Weights of a small transformer language model: 1.74M parameters.
Each number is 128 + 24 x the weight over its row's rms, rounded and kept within 0 to 255. Layers, rows and columns count from 0. The size above them is the row's rms in percent of the matrix's.

# layer 10 MLP gate, 192x64, rms 0.156, rows 109-139, columns 32-63
size [ 93  98 101 104 105 104 104  98  94 100 102 100 100 101 112  97 103 105  99  97  97  99 106  98 105 104  98 103 105  92 114]
[[135 153 135 101 134 154 103 113 151 133 157  85 141 125 144 131 138 144 161 120 123 106 170 117  91 117 153 169 125 176 166 166]
 [104  94 165 147  85 145 117 119 156 101 108 204 123 145 134 139 186 122 143  83 141  86 125 100 122 139 106 145 121  82 100 119]
 [158 128 152 146 158  93 105 137 165 156 120 182 151  72 150 113 133 149 100 129 139 156 134 110 107 173 123 136 137  89 118 145]
 [141 141 119 108 136 119 128 125 144  99 134 138 144 121 126 145 156 121 104 180 106 149 147 177 129  83 116 104 106 155 145  67]
 [ 93  95 121 124 105 136 135 137 143 125 148 106 113 104 131 152 138 130  98 101 103 149 139 101 147 141 129 168 148 121 179 101]
 [146 111  98  92 132  74 107 101 133 102 164 132  93  98 152 157 143 132 153 152 108 130 149  95 117 135 135 113  71 127 123 127]
 [116 147  97 115 113 125 160 139 143 116 155 111 115 129 152 145 144 131 123 154 123 158 109 112  93 119  99 126 137 151 101  98]
 [ 95 168 168 135 139  96 111 133 156 116 140 102 138  95 130 127  95 151 119 119 129 137 112 109  84 145 100 128 149 169 124 113]
 [148 131 136  93 115  93 151  98 134 124 110 164  95 152 150 111 100 143  88 149  73 130 113 111 137 125 147 127 111 145 104 148]
 [141  89 153 160 141 137 132 136 111 129 106 101 132 107 123 144 148 138 127 150 124  75 167 125  97 150 164 131 152 100 118 120]
 [111  94 100 105  93 160 110 152 174 132 113 144 147 121 122 125  93 182 130 136 142 172  94 132  71 116 155 100 142 119 107 126]
 [102 113 140 176 137 101 145 149 146 103 124 115 151  94  86  91 133 124 146 110  95 180 115 101 109 110 128 142 143 141 118 141]
 [100 138 168 125 144 143 123 145 149 145  92 161 109 121 147 133 119 118 130 112 106 129 148  96 106 139 143 177 118 187  63 127]
 [149 149 112 129 108 125 147 133 147 143 126 152 110 170 112 135 121 120 138 113 116 125 109  90 109  95 123 139 110 147 122 140]
 [ 98 130 111 166 114 131 123 132 158 118  81 144 118 140 149 118 197 131 119 122 155 113 145 100 121  92 168 144 156 126 161 108]
 [128 147 120 188 129 128 156 118 101 121 145 127  91  89 100 139 164 123 142 168 124 177 159  95 127 170 124 121  78  83 107  87]
 [121 109 124 129 129 183 115 125 127 175 112 142 142 140 118 145 108 131 141 140 147  99 107 120 166 102 115 122  81  98 127 135]
 [140 103 100 134 152 130 131  89 169 115 134 106 115 163 123 160 165 174 125 143  75  82 125 114 122 121 141 133  94 172 118 121]
 [168 114 134 107 108 117 155 103 135 149 124  92 111 143 166 172 120 120 130 112  89 117 159  72 125 126 140 172 106 113 136 140]
 [109 134 138 125  99 129  82 166 150 117 137 118 118 139 159 132 127 133 137  97 167 109 105 116 134 144 162 125  80  90 136 106]
 [118 122 170 136 134 152  87 102 141 100 132 109  83 128 136 126 135 178 140 102  98 116 167 106 121 141 129 168 131 110 121 114]
 [122  75 116 122 127 144 117 121 150 159 121 168  73 128 131 141 131 176 135  85 113 115 171 142 111 127 124 127 168 139 132 122]
 [129 123 107 122 110  94  93 113 176 122  73 148 117 150 173 146 152 158 145  80 143 135 141 131 130 146 161 153  97 139 150  84]
 [143  90 106  97 119 117  93 152 117 108  80 131 144 109 140 139 188 130 126 108 118 133 115 118  76 118 114 155 128 108 178 122]
 [135 166 121 145 115 111 115 158 131 150 137 123 142 133 128 132 145 134 122 157 123 115 114 110 135 124 172 156 131 169 135 110]
 [137 119 153 150 100 128 176 171 108 139  89 120 124 115 125 120  91 125 123 115 146  96 108 106 138 113 117 171 105 147 147 120]
 [ 83 101 109 123 111 137  96 110 160 111 114 190 183 116 137  99 150 176 102 160 121 176 104  92 121 134 119 163 120 136 132 112]
 [ 60 165 106 146 140 127  98 158 180 146 132 120 129 116 134 152 149 159 135 149 115 108 105 109 134 146 128 157 117 107 105 113]
 [172 120 109 101 113 149 114 117 121  86  96 128 131 110 135 141 151 122 130 111  99 128 136  91 129 121  99 140 153 124 106  67]
 [120 102 126 108 144 156 162 139 118 127 127 104 114 131 102 152 149 143 105 155 107 166 117 130 117 128 163  84 160 162 109 159]
 [111 123 124 147 128  93 129 124 163 114  73 104 134  77 123 181 130 145 104 183 136 101 104 111 117 119 108 153 146 109 108  96]]
# layer 10 MLP up, 192x64, rms 0.16, rows 109-139, columns 32-63
size [ 91 101  91 100 106  96 117 110  92 102  98 103  90  95 116  96 102 112  93  99 108 102 104  89 116  95  86 103 104  98 118]
[[108  45 134 127 113  90  92 159 168 139 121 128 153 161 138 103 168 133 127 127 139 163 113 124 155 139 123 156  85 105 141 127]
 [146  81 101 130 120 160 113 119 139  86 114 149 107  97 174 138 130 120 107 128 130 147 118 110 122 117 139 114  85 124 138  95]
 [160 148 109 147  95 124 148 124 102 127 120 117 139 160 146 163 117 148 126 127 165  73  61 129 108 148 144 126 118 164 169 120]
 [153 133 135 135  54 152 137 155 178 104 127 121 138 135 138 148 160 113 195  95 110 121 138 128 155 109  95 159 106  76 120 149]
 [149 153 164 109 131 184 132 106 114 104 117  67 101 110 105 108 110 126 108 107 137 117 137 131 157  88 137 176  72 131 107 151]
 [112 122 146 129 155  99 113 150 121 153 117 168 136 166 129 133 116 140 136 148 101  92 124 143 125  87 116 103 144 149 165  73]
 [150 105 148 126 115 123 140 151  68 167  92 159 114 153 180 149  79 118 128 153 137 103 142 111  78 146 134  98 103 143 102 118]
 [140 122 100 167 145 107 147 136  85 158 173 160 139 136  72 109 139 135 116 109 151 176 107 152 139 169 161 108 129 106 180 135]
 [149 163 167 163 126  99 165 126 118 136 100 110 137  62 132 115 140 106 100 170 128 147 112 124 106 141 119 150 100 163 152 135]
 [106 110  77  66 133 101 107 111 127 146 129 112 184 127 111 101 149 112 134 132 127 147 106 173 124 133 129 111 142 119 113 109]
 [149 158 152 109 127 109 111 138 122 141 108 171  66 150 118 109 108 109 107 139 122 209 139 141 121 153  64 109 107 126 154 125]
 [136 163  92 152  97  92 117 115 105 102 137 127 105 142 114 168 133 139 115 137 136 111 142  78 113 134 160  82 141 157 132 137]
 [160 108  84 132 112 114 107 129 126 113 165  85 135  84  93 143 165 115 137 147 122 129 143 148 159 127  80 102 173  92 158 136]
 [169 148 147 138 105 129 123 155  77  89  74 123 117 131 164 130 121 125 157 137 119 102 101 138 112 155 120 105 164 141 130 116]
 [ 98 135 129 161  69 108 120 136 135 146 112 128 167 108 131 102 101 130 110 123 110 142 105 110 148 121 110 135 158 133 173 132]
 [164  87 165 104 133 126 173 123 128 154  98 174 135 111 144 128 128  96 124 122 129 106 117 150 148 120 114 114 124 149 161 129]
 [137 166 111 156 119 152 124 104 152 155 153 126  81 153  86 126 125 115 139 131 162 140 159 150 157  90 135 148 119 136 119 115]
 [ 90 143 132 112 138 105 106  89 105 133 138 172 172 129 144 120 136 142 128 146 116 171 123 102 128 136 112  95 118 128 193 135]
 [129 140 122 157 129  97 134 112 135  84 107 123 147 126 133  46 115 165 106 139 128 138 134 156 131 135 166 125 131 152 140 135]
 [125  66  82 101 178 104 146  82 125 105 146 150 113 166  97 113 105 120 100 146 137 136  95 119  92 122 107 150 125 129 104 138]
 [117 142 129  85 104 112 160 156 159 107 128 132  93 138 157 148 117 150 157 103 122  81 122 116 144  93 153 120 154 144 123  88]
 [147 123 157 102 159 114 123 169 167 126 135 106 154 102 102 120 136 140 100 165 127 103  85 141 146 102 201 137 140 135 146 134]
 [ 90 139 141 127 124 178 135 130 141 138 123 133 126 143 221 148 115 165 137 110 145 109 122  99 145 120  98 134 115 116 131 151]
 [144 136 183 153 101 113 139 108 100  98  98 117 183 132 113 139  96 112 149 142  95 117 111 103 118 160 145 125 114 138 108  80]
 [128 165 125 124  85 139  98 118 103 162  87 137  97 130 141 153 153 118 139 147 133 142 150  94  83 151 106 157  99 137 146 110]
 [107 144 154 157 112 133 157  94  97  58  77 142  76 140 174 139 150 144 157 126 151 103 170 129 111  95 141 136 126 150 148 121]
 [139 165 144 101  71 146 135  81  93 127  95 135 119 150 141 124 147 123 133 130 128  98 110 108 149 148 128 132 108 133 193 103]
 [ 79 143 124 137 153 120 168 116 144 102 180 152 137 186  96 120 104 115 103  97 113 136 134 146 149  99 105  93  83 130 116 113]
 [153 106 147 112 122  92 104 126 129 144 134 134 180 133 109 187 141 122 100 162 161  77 135 106 133  93 111 189 159 110 148 114]
 [147 145 135  76 132 141 104 130 146 123 138  98 159 115 142 123  89 125 100 104 150 143  93 149 130 135  95 142 180 103 108 158]
 [ 99  90 144 110 132 136 138 103 103 156 141 117 137 116  99 132 105 160 140 109 108 108 100 121 158  99 119 119 141 108 169 129]]
# layer 10 MLP down (transposed), 192x64, rms 0.148, rows 109-139, columns 32-63
size [ 89 101  94  96 104 100 120 106  91 103 103 102  84  96 127  93 103 112  91  94 107 105 101  91 113  99  86 101 101 102 115]
[[136 120 109 132 131 135 149 110 145 126 118 128 137 132 151 177 129 138 138 119 103 107  94 157 140 115  72 159 137 135 115 104]
 [153 129 122 118 123 149  77 156 126  98 148 110 137 115  90  92  95 107 140 130 136 116 114 142 180 114 125 135 110 132 172 167]
 [ 90 109 129  91 161 100 120 138 133 140 135 119 137 129 154 110 167 167 111 124 130 153 102 159 141  61 119 119 116 143  98 138]
 [104  95 128 147 120 150 135  97 158 129 121 168 142 160 107  97 106 144  90 152 126 102  97 105 161 182 164 123 120 121 139 144]
 [172  86 160 142 159 166 138  79 125  81 131 114 111 124 172  77 150 134  96 124 153 123 168 123 147 109 140 112 116 105 124 164]
 [153 150 163 160 137  97 119 123 157  90 129 140 196 144 141 101 137 161 167  98 159 123 183 114 153 103 115 130 113 136 120 107]
 [133 112 150 135 125 153 120 140  94 155 103 157 119 117  85 152 151 135 149 113 104 146 150 118 191 118 162 112 104 175 189 127]
 [138 126  96 159 128 131 118 119 112 119 125 169 163 146 131 123 132 100 151 148 147 148 118  77 122 126 111  91 146 119  85 122]
 [161 108 143 131 157 150 102 103 145 159 134 141 113 172 110  88 140 141 126 118 124 118 137 115 159  74 162  82  96 138 104 138]
 [125  96 140 100 136 126 108  94 191 147 104 133 122 112 139 134 186 142 148 142 143  96 126 127  76 128  98 125 108 102 117 118]
 [126 113 137 118 131 132 125 130 154  88 118 137 171 118 103 137 168 145 121 102 124  89 150 170 111 146 159  81 137 135 126 128]
 [ 90 128 101 110 132 109 123 131 121 153 129  85 143 108 130 141 185 150 155  99 125 122 105 132 148 119 119 168  89 140  97 150]
 [ 94 132 118 129 117 122 121 155 139 110 122  92 134 146 162 146  80 134 157 146 165 109 100  73  80 118 153 143  93 156 154 121]
 [118 131 119 124  96 132 145 110 178 142 130 108 144  70  91 109 161 128  80 120 124 145 136 119 144 133 132 147  90 114 108 107]
 [117 131  89 151  99 123 143 124 179 110  65 175 136 140 153 138 128 166 123 112 129 151 125 126 100 133 140  99 155 121 143 129]
 [154 120 141 111 170 119 130 122 109 143 122 147 134 175 108 147 149 156 137 117 139 122 151 187 114 117  82 114 118 149 133 142]
 [107 152 162 112  77 120 157 104 126 117 142 154 110  76 131 117 141 100 106 131 114 145 108  91 146 162 152 120 126 107 154 175]
 [102 154 169 115 138 148 140 113 107 152 151 134  93 100 178 136  96 128 128 132  89 110 138 128 141  86 100 132  94 139 118 140]
 [138 153 144 135 111 137 115  79 161 135 141 142 105 126 154 160 129 133 120 118 122 146 134  99 140 139 118 112 115 170 104 144]
 [103 114 129 167  84 141 160 112 114 139 128 112 139 153 100 145 159 117 105 101 132 104 137 133  76 133 156 104  95  99 125 149]
 [124 174  90 144 113 100 129 133 112 134 127 127 132  89 145 160 120  97 122 145 124 164  95 133  99 108 177  99 153 152 125 154]
 [130 140 100 152 110 154 129 114 120 162 138 141 140 134 138 146 146 125  82 125  76 123 132 132 148 133  96 119  85 160 100 108]
 [137 126 113 156  88 195 137 148 120 157 147 117 110 135 113 113 110  66 169  97 127 117 121 152 145 134 138 132 147 134 107 134]
 [130 136 127 116 118 132 168  88 162 125 147 118 129 114 112 132 130 101 120 138 135  98 141 120 130 125 131 147 125 138  87 162]
 [164  81 109 145 149 157 109 137 164 158 129 163  89 142 104 110 117 115 122 114 152  98 119 141  84 183 160 103 141 102 137  93]
 [ 92 175 139  66 121 126 154 106 149 141 110 145 100 101 135 128 178 143 154 121 131 127  99 172 134 128 136 127 112 117  86 150]
 [155 109 118 107 129 150  67 109 132 133 140 153  81  86 140 161 131 142 115 151  93 137 175 163 128 130 114 124 112 138 116 116]
 [114 128 104 141 170 175 107 137 137 144 122 173 128 126 172 153 108 176 113 146 108 112  91 123 120 149  81 134  97  74 139 132]
 [127  99 133 129 128 140 130 133  89 117 110 112 144 183  91  82 112 111 124 144 147 117 171 126 139 117  93 148 139  98 126 160]
 [ 89 112  85 130 119 134 139 142 144 116 103  94 146 164  98  96 149 147 115 132 108 183  95 105 142 115 128 116 121 155 121 137]
 [140 125 157 127 152 145 133 130 122 102 149 170 129 125 102 133 133 146 125 140 130  60 163 118 112 117 112 120 115 124 109 114]]